Each number is 128 + 32 x the weight over the matrix's rms, rounded and kept within 0 to 255. Layers, rows and columns count from 0. Numbers have three digits each.

# gate: layer 5 MLP gate, 512x192, rms 0.0793, rows 202-212, columns 0-191
# up: layer 5 MLP up, 512x192, rms 0.0804, rows 202-212, columns 0-191
# down: layer 5 MLP down (transposed), 512x192, rms 0.0733, rows 202-212, columns 0-191
gate202:114075147054133170135118148141166168098113171192160137057135158160156161110159115109151088196174121157150155163122103222118124132134131148115132066162128132149130143137160122082093145130209119081122077102154100094094058114101166118155109148134094110137161117112141156166136089087130118127132135030103158035101119070120170136178117164107087195117042108132126174128191078178110150163119176136163158139090111160148144084091167183178113141139129127126092089110168130113162150136053074159124156167120101089091155171135125156200178135114050088201063111128120141119066159107098158107
up202:179128076117143101152130083135116184128187065156102100120100139136144113154153145115145067106079154137127195175115090100139150152131131148173141112111101121097112158163175131140108150145110062084059152162049063113145169083190113168154072172092142115133110142171173110101154125076127093088149120150173093108115133140128128129134128091178161152150103152147169136146101123103113144153166165039122060164114186161145126150105157053113107043129120115092172109141120131169097169137216150125098095125124097194112074109167093156145131159227150135155148099042065111110152146189189119092
down202:165118133177131156085171173121124113106148140169055113106128159154094146126147150147132117139170145154158159112103160132105147148109076152100183129191071128198107122102164116177101058117101096152198163121151079158161105093123129149129144090104146169130055125082139110118161149139128062081111115148131084129094091151096103129119169126162170119124112065072127097137129088109122148154121127108117119188114084145105131171125140139110096121052130075128126140089156104148089174145146192161132169183127116163130078107127110163139048183176163090149173120072145099117126130143112141192
gate203:124090086089107149147125093133155200186108111060177076091172132136100137151185082106143110082121156198163144130059137153092054151193189163079132082124139167131173119151134132140118119101085166127197205132103167135145189102178172120127130131093112115065118161085112129169115094131182116149150141110140141137131131148087122067116107104085140110119112074255089200095134156110158173101146142157155045120099085123125129167097083138126109094128111106112156152125098132081185105079098132083125123102114137099123156137115108119100146107159116141174102084099145129090167147101113107127
up203:141080099111125114126133182068129155054167113089071109174171153075198123161113132089089110154080133172116155146136174219126127077162135144170053130114124161161128104107151191123088098123106119102102167069109129137101130114156154153135193128110124111111124168183178123118148151104104120134108091110177067131162096100113135024112129117085118129149134157181186124132105065071139083133194128143130130183163121185122176043174109182145141118086105076100196135121111101058156166182142166173118116093194128158112140136168069171134091111098139166098170154126091160083097127168192174136
down203:086137121141152066168119095136192116094089141124155137119109129090125095127144151148137167146145123102084158092138163115133154085094138168117135144094098139145146095143089161160109082109174081104109157133128153162137135096160070145091104156127054129172096133158084167190098114155102090157153099175103093146145171142079115143182118132133151210119182142118107113124147127114102144085123072162109177125066174122123111118107111130125148152157090086103128121145130102133124143146185147179164110099136153063154114115158134123200062128086116115189108145123157096131174133027148136156
gate204:155107138106180165104098162153112137115125116069191127103126192126158129085121151120114179100083099165083150111176168073097103143116137126158180130110034170162132101121169139084094139149159092191058151098167140103159059085107109117125185121121205091114117134171120113104115107141115118139150122060132091115118130094126122164080067106164146106164129091091138137164145100168078148102101159178150117108110124117135093120104187135178131110110090162180145115168167117158090163122153097137170139116109058133090159120094127133150160019136145116171130141159108133127129103176134093111
up204:112135114067132158134154091154154134156164168152146186058143157113124127161151154072186114184123137149116070093071085064154129082066132114095124141120140136110105123120166167155119173132171125104156139108161078135137101131093125155104140124148123207122171137125157112086193160097146170093162192175144114125151114080162179125071141082173101083107133180158078138091149099110112130094124078110169106122141136121125137088153112056201095179073130118069136141140095140153115127140107168129186113183099130092115082107101143154139124138125073089121139103130113163124106172121180090170
down204:116094119072073119116162082100133155192101100105119123137180132176125131140129071129138126170119142178116124206100141205148079094093165152207117099139193121119165048093206223186144087081160085131108083147100145105096131150105109112144122195124162197091110143150131071104096160132182160096137162113105140110142097051171125122092124149161130131086075103148080176092145166140101099091100156151111105152105145128067115143140152096087083144130106126125146071125144163098164164115134123154216106138128114108128070130137137170177177194134120156108111124092125151087122063144110151128
gate205:100099116091133168081156123149133138158145123104138198091179115136111092109115154125120097141085143135132106123111086114143147157178170086041160116103147165163123102146065118136123163088098155144113074158160036092155163126122095140140151082107199128142097128124154122118142144115139090144143138178160106066146116044113141121128088076152185096154130158123116073140138133101137137204138108174109163123145129067122099114159096150145169141099092079093160155085100108137185113119090184175185127154140134146100134161135170147121132127207154111156140162122109204068145107157136140093
up205:120173081166082135114173085152152119136151086147101129136121125163160165124154137129111093176162152116072111117061160113156107107137127080110127141122183199103088113116117142109126164092130074113156145141167084155120154105175120116122122076087203144162136112098116141121187147149167102110100141111139185187160143146179093181150144094154135100096129117147104089089127175134180092131099095096156112120114098133082124113154130131150076103114085074157097146191111136110119160160138189181169132132131163145092117163117142113076132141109145146147150132137098110105078122118141114106
down205:143122075137118083139103149153116151147157137107113150206100116179107126151144123130130166138133159098113127122102101111108078097072090137148148140133165108133111148117115102103145112149139098143097178120118120125133121096133153145157108139110132120112116165139188114114140144106150135096121091130113103119099177153117150140198169109090136125099187150128140147147131086098143126113110115119101135140130133090055158093135097122165133097129110156108141121123135139140116163133135129090103157139153106163146156106134136151168083119144115102122096098076156128093138168173147105135
gate206:097130116151180109140112121126109192078147127105131068136117088161157141126106086187103137126126093124099103144169076129077126077118152144166151098149142055078159172059108100078104126128135084125136077153063152140117151164111134135151088111198145151090053122125113123152135150115141138128098104154163138066147137164144117098122091108081218150175135102173147093154079179091103124136169134092152078109092158114179173119132170108089106137154084117119149121100131124199070173180121136142119143142192097091164187100114131119116119108165124116112132154164114167060101135186136108118
up206:102164128125121113131098160185114140099154159123097143181122101156195130129095151149114098120124118116129140162112137151166178093119138118104144134152185116065124065092151149086237105069130160158163091065121103136166125144146139142191134101108175139101118118177113203149130125095112151140114109118176082106118114150098122085159106134132108174179152155170134084159126139115084126125118099116101134178174175149073083141112158152176062191127133125096123129095103136150081168161104088151107134142097151102079156121129119192153082099111220144118118116146129168076138156171137094052
down206:122110111164146121126078130134116116096121103125123122136175110155161133128072092095107179120105086131130185160119123139125194094187155134106170151188111076160112133126112081143159152070093094117089090076132145096146188121098149167184160075125176120112119142094183131117119109149106123096186101119144113126135104144159119101120150164143121099101095135113171131153176152123163149131112091146108164083107059171084160073116128129126130109082126122104167134124096171164116187106197097164150200100155102068100050121121073157134133123162099172153112120118117159166145148116194089143
gate207:169097122106163149116109111175158134132204114102091166128175109074135102128112117077124144084128114186127147169115105163108178131104127122104091086111098086106066113138117098096106128125152155124096136107110102197138077101144155183121123071169144156162136110206167107141169101121104106122154123172130158130166184163150127131106122167188150116135156075126075189133145133180115114106074147147128104098080143149110074104168131143124082117147157166087106134141146116126113124203051098122115110085151160130088128146148128109146131110132176155077119055103126102128113100104144087130
up207:164107089205105130149087144137080103139120121124160078123121117152153093104093140170142120095092112081093120136114161148167060134145153180136151077146124228056109101162185157110124120125098098136142129140174199105109206099131161117096156160098076079107117071081113116122111107142135156149150090053138148120137151125092170125125106091124079124130132129134092118095092085093086149155121119110144160144140129139086106163084170171147157092124142114168115134136124153085148123164199140092176169124165080093168097155119160119147136126130119128165131122113167119153143159075102135109
down207:157059060121118116089148184111128108102093148113145151104185107125103146078051096153174140116101078163071134140142166190163096139126098134156208160118124141125106139148091145157129106106150051132131160095159100092166156099062134105136168132155094100118122139109134117165120132106125148188075167066078147112110078147135131082142105104162120094124187116136140131145122059172141120123158147089099108132083175160128164164184123117131125151063088136190089175143105112128142086140084172180196139119169123119167118091175108142106132107127144158104116121129128151139091104142199143158
gate208:117162094091153151105085133072150132111184154095121094159110112169088096206134133120127151114165102147154114107159198107108060167108082100086139098102119189133115152102156129140110068163097153167127138140178162151120156087083086099094165130155101124167137035178133104096151125143122138169109172177158128153095126064146109084122131151121197144132134115122063135084136105104148093106165090150158104133133110100133153095107165179162141152175110145132149176129140052134127155185167130207155217113151064119147141108132138137136104147131100107117113131143112210081136097112097070096
up208:126170101181101164162135145088158145154132106136082140123129123131156093108127121159112108145107046140179078149141096125138192093098150109067061088059086128165113061136085165114103126197104130105116146206142115094114147168119181149149125108155085106124196191214094133113141134173100134126130123137140172104130099098097104127196153133120078134141107139150100114119119129120095171104131136104087147192162097111120096179085136083176100136171188139143090072157119157106138115096109125080075131170192150182156117156133162112177107146088131118059147132124152108133108117125135186112
down208:174064147139072139088159084138143171149107122108163173107106077141117144124241135165101174099129021159131122123137136099108163169164133111157166115090086118131113169059112105142113121127108103118135122105138120159106086101061088108098147151169083090134141148105161106106144138099121130165098127109102118081095162121090123128147132150122118135093101164134126092105156111076157123144151163108137125147146137129112061143155120060159094096132162119145131148153126151094138112075143169154150104138110130164121165155108190124135139121120141144138158118120186127136164173173155135147
gate209:098080115134094104067124051122143162148075133127165151112111127119169153109158152157165133141135133160101119100197131079130143061151184160127101197122169170186142168172162085181110093113039079158131130100162135157193119146102106143184136180107134129115091135079147180144153101097125167141094107126098125139084156096128120125037126139142150075115142176094134159083145118111150104136090102147135117119104141129134150133163088144110186155165132155145092148101154095145152140132124119165195215126165157114146084115108109091059132080101129190156081171064079181134151121117088127166
up209:148080185118123116120148134146174140128171137122096183148088125133145190087165103154131174071128132132128083130170153113097137160131132158116087090153104154134089100116138125058150150132198125096113113158190101181112140064111195110094116078143162076105175086128121143121114135129085175178073123078070080175088104137115162127196109131057123120131145059158175076130147150083157123155106137113087108114135139099161129077068140122090099109161139088128152118126163166107115064107102151119134077153167166116098138155150114142162104155136166094125178104159168092158104083172148137141
down209:118169146164213126108203123110076148116112089120130091124106161090080127164160068108093190177115141072154154132149153211109095117134114083152189134108091112143138180088061123147125098120158137147102154130093148132098121089142107129097132154141167111100144164149116129113129118157099106115090129062070103080141175121110112142156135096155129160114148140180129121133201115104147100158156112082109110144172165123139118117147163144162102128173112104123129109105101074124052142193165110148162174115091107106174150179147134063169113188141090149163108104086098118081126073165145150122
gate210:145128115138126120122197158146151133108150073132138130129136102147184154196133096147089122156122120141093156191111092169084069121182098161141099148134093129062098129119134159116141119137108147181123115141105126128190150087171162057083153118109145165158137150121139114137127108146092114145109081056159170090123111111172166076136075207107116139098108123074110137113128162133123104108105112137199186143125138170133136178136097166120142087104118121132155133085112110136142100144133093153114115142141152122115082169097132194116156143156153095095155114140150110117111126149115111121
up210:130137107174089143174122093174101136129089084104147166124148095170143082132063145101110131121106177163133101100168126088187188057090095112097115143114164102152159149175128087131197154138106157109095147075099099108104093158121130103164134131067112114157118043136072166103103118067127149122129143083171122083120105117163131097157109170107141131127116178105145115143143125170103139162140136137132173095123129201110145147137115150122114110078134152159061119192170140116083108151135133097121127136121152123105190182182144109186123168141082150192133095120095156122100074109116163114
down210:091190115087135114115171109137154159123074160121136165137135064045130134168057129088133148114087150148144125144131157105060095142141124176140195144142226129153109074137117111131133075172151049126129094098091147139107072100124144173189146163167093140102150125158133139113104122080138203109125162126117132136112163112170101086166122114125163129159109027090181124132163126103157077073157106114100214151105120130108073124100187075157097104125178070144088085141202148123161192126101089127146165152140123085205097159116172135186127122137057183143119098114128097119120099088144143128
gate211:142145148169141146073106133106093064146131137179163133135154104115184132160150143105109144103103117122114147121130120133119051133128143135113107119134119108086111170184090133047089138151101167116136128180131135116122128115152117166082134185194179185094096164108119123147091140154121112147144179088121127167115127077147078072125204173169155143166117065127161178079158146111098089159066127159100090113124135146137090133068138151153101135064116140186129190093072125146113134104068108148094169165204136180120099062162172079154139072136063100150192121106122125139108094123116171154
up211:133113092152177121087116099075162130141144173150147100090125150177163176067157182114085173142072150087159079171056051091136100167147082112068100122129121148135086173158132155141065118133079129089106123159129088182135182081103154131074131170061161095120117106086122122181067116143140133102153094173199113108102168160162127106130104106171155120140125122114177145156092189090165100119112071138085135132160170113099104109161146113112118094106147125132109154099108140138160162138121096129191130165163166074130128143150177155160124137118092110158140108061141138135176149123106143069
down211:061182084137123176088175139198125126090185145196130108097178135138094168142146202070163124117156170160147129173106126125176142154147114110084120159113138162083167137090080140092043100023158112057114127083130150138120180126060201075155184126154121152176121106107123117173139050160082138145111133123147144168138128064173096156127179096143160139161095077116180154144124098108121137100128164076034134161156129113174104158131148071129133114086108124154070122132131133121151113091163142115165128157112123200133037117082117128081137123165127085169059134067148129170111124149079141115
gate212:097111145173140133114115185128127115173087093173125165091138079173134134168120173115135140209153065156103123082143064092115127138173112105120099127124114169090131173143072076146132123134178139118140080077100081149108073096147105132151084128138119122098104144163142143112084042122128217098089137132119129094118096095143134084094119071164150098167073086155094107108176169154181115128205114142150167203118144149150138189100175150140141114181099158088137136087178102157126096122139145186142172135098114093115172110065131116079114143106140124066146175084104146084118073148105167176
up212:079080115084106145024096190160113144163103112134104155086134177157177122158174103113112141097129142050048154136097151087117149095126123113095176134224118125129153080121081167102123127137177117140134160164117138145131138141125146055132061181134167125109070152164160123141088077155123172199161104129060103113095122104098151105085156133127151111136149167102129154124158146232180102110133192054077150109077104180129082164092101135151126120106096104070172123123141105091100159143163103147159153132145128141181101155153124117129191178113152139069131187179124118167100149112138107080
down212:109112089104179116141151104115091117072099148073076134120154185138141138057134177130102136133154135125095225099098147146129105083135149138156092177195147179141118139087122124108126087194113107062147142076114173144121149192146126102143085097131098121172108078191110112110102078119118175154126132191095132187123115061135141151130182151144124130138106131119107181101152107169169120082189159097091166147083161176146140125079087156107139071107166165101131107056129148128135142141220147084126143124139105154084117146084096136125078147171118127093157142107113082171099153182122097134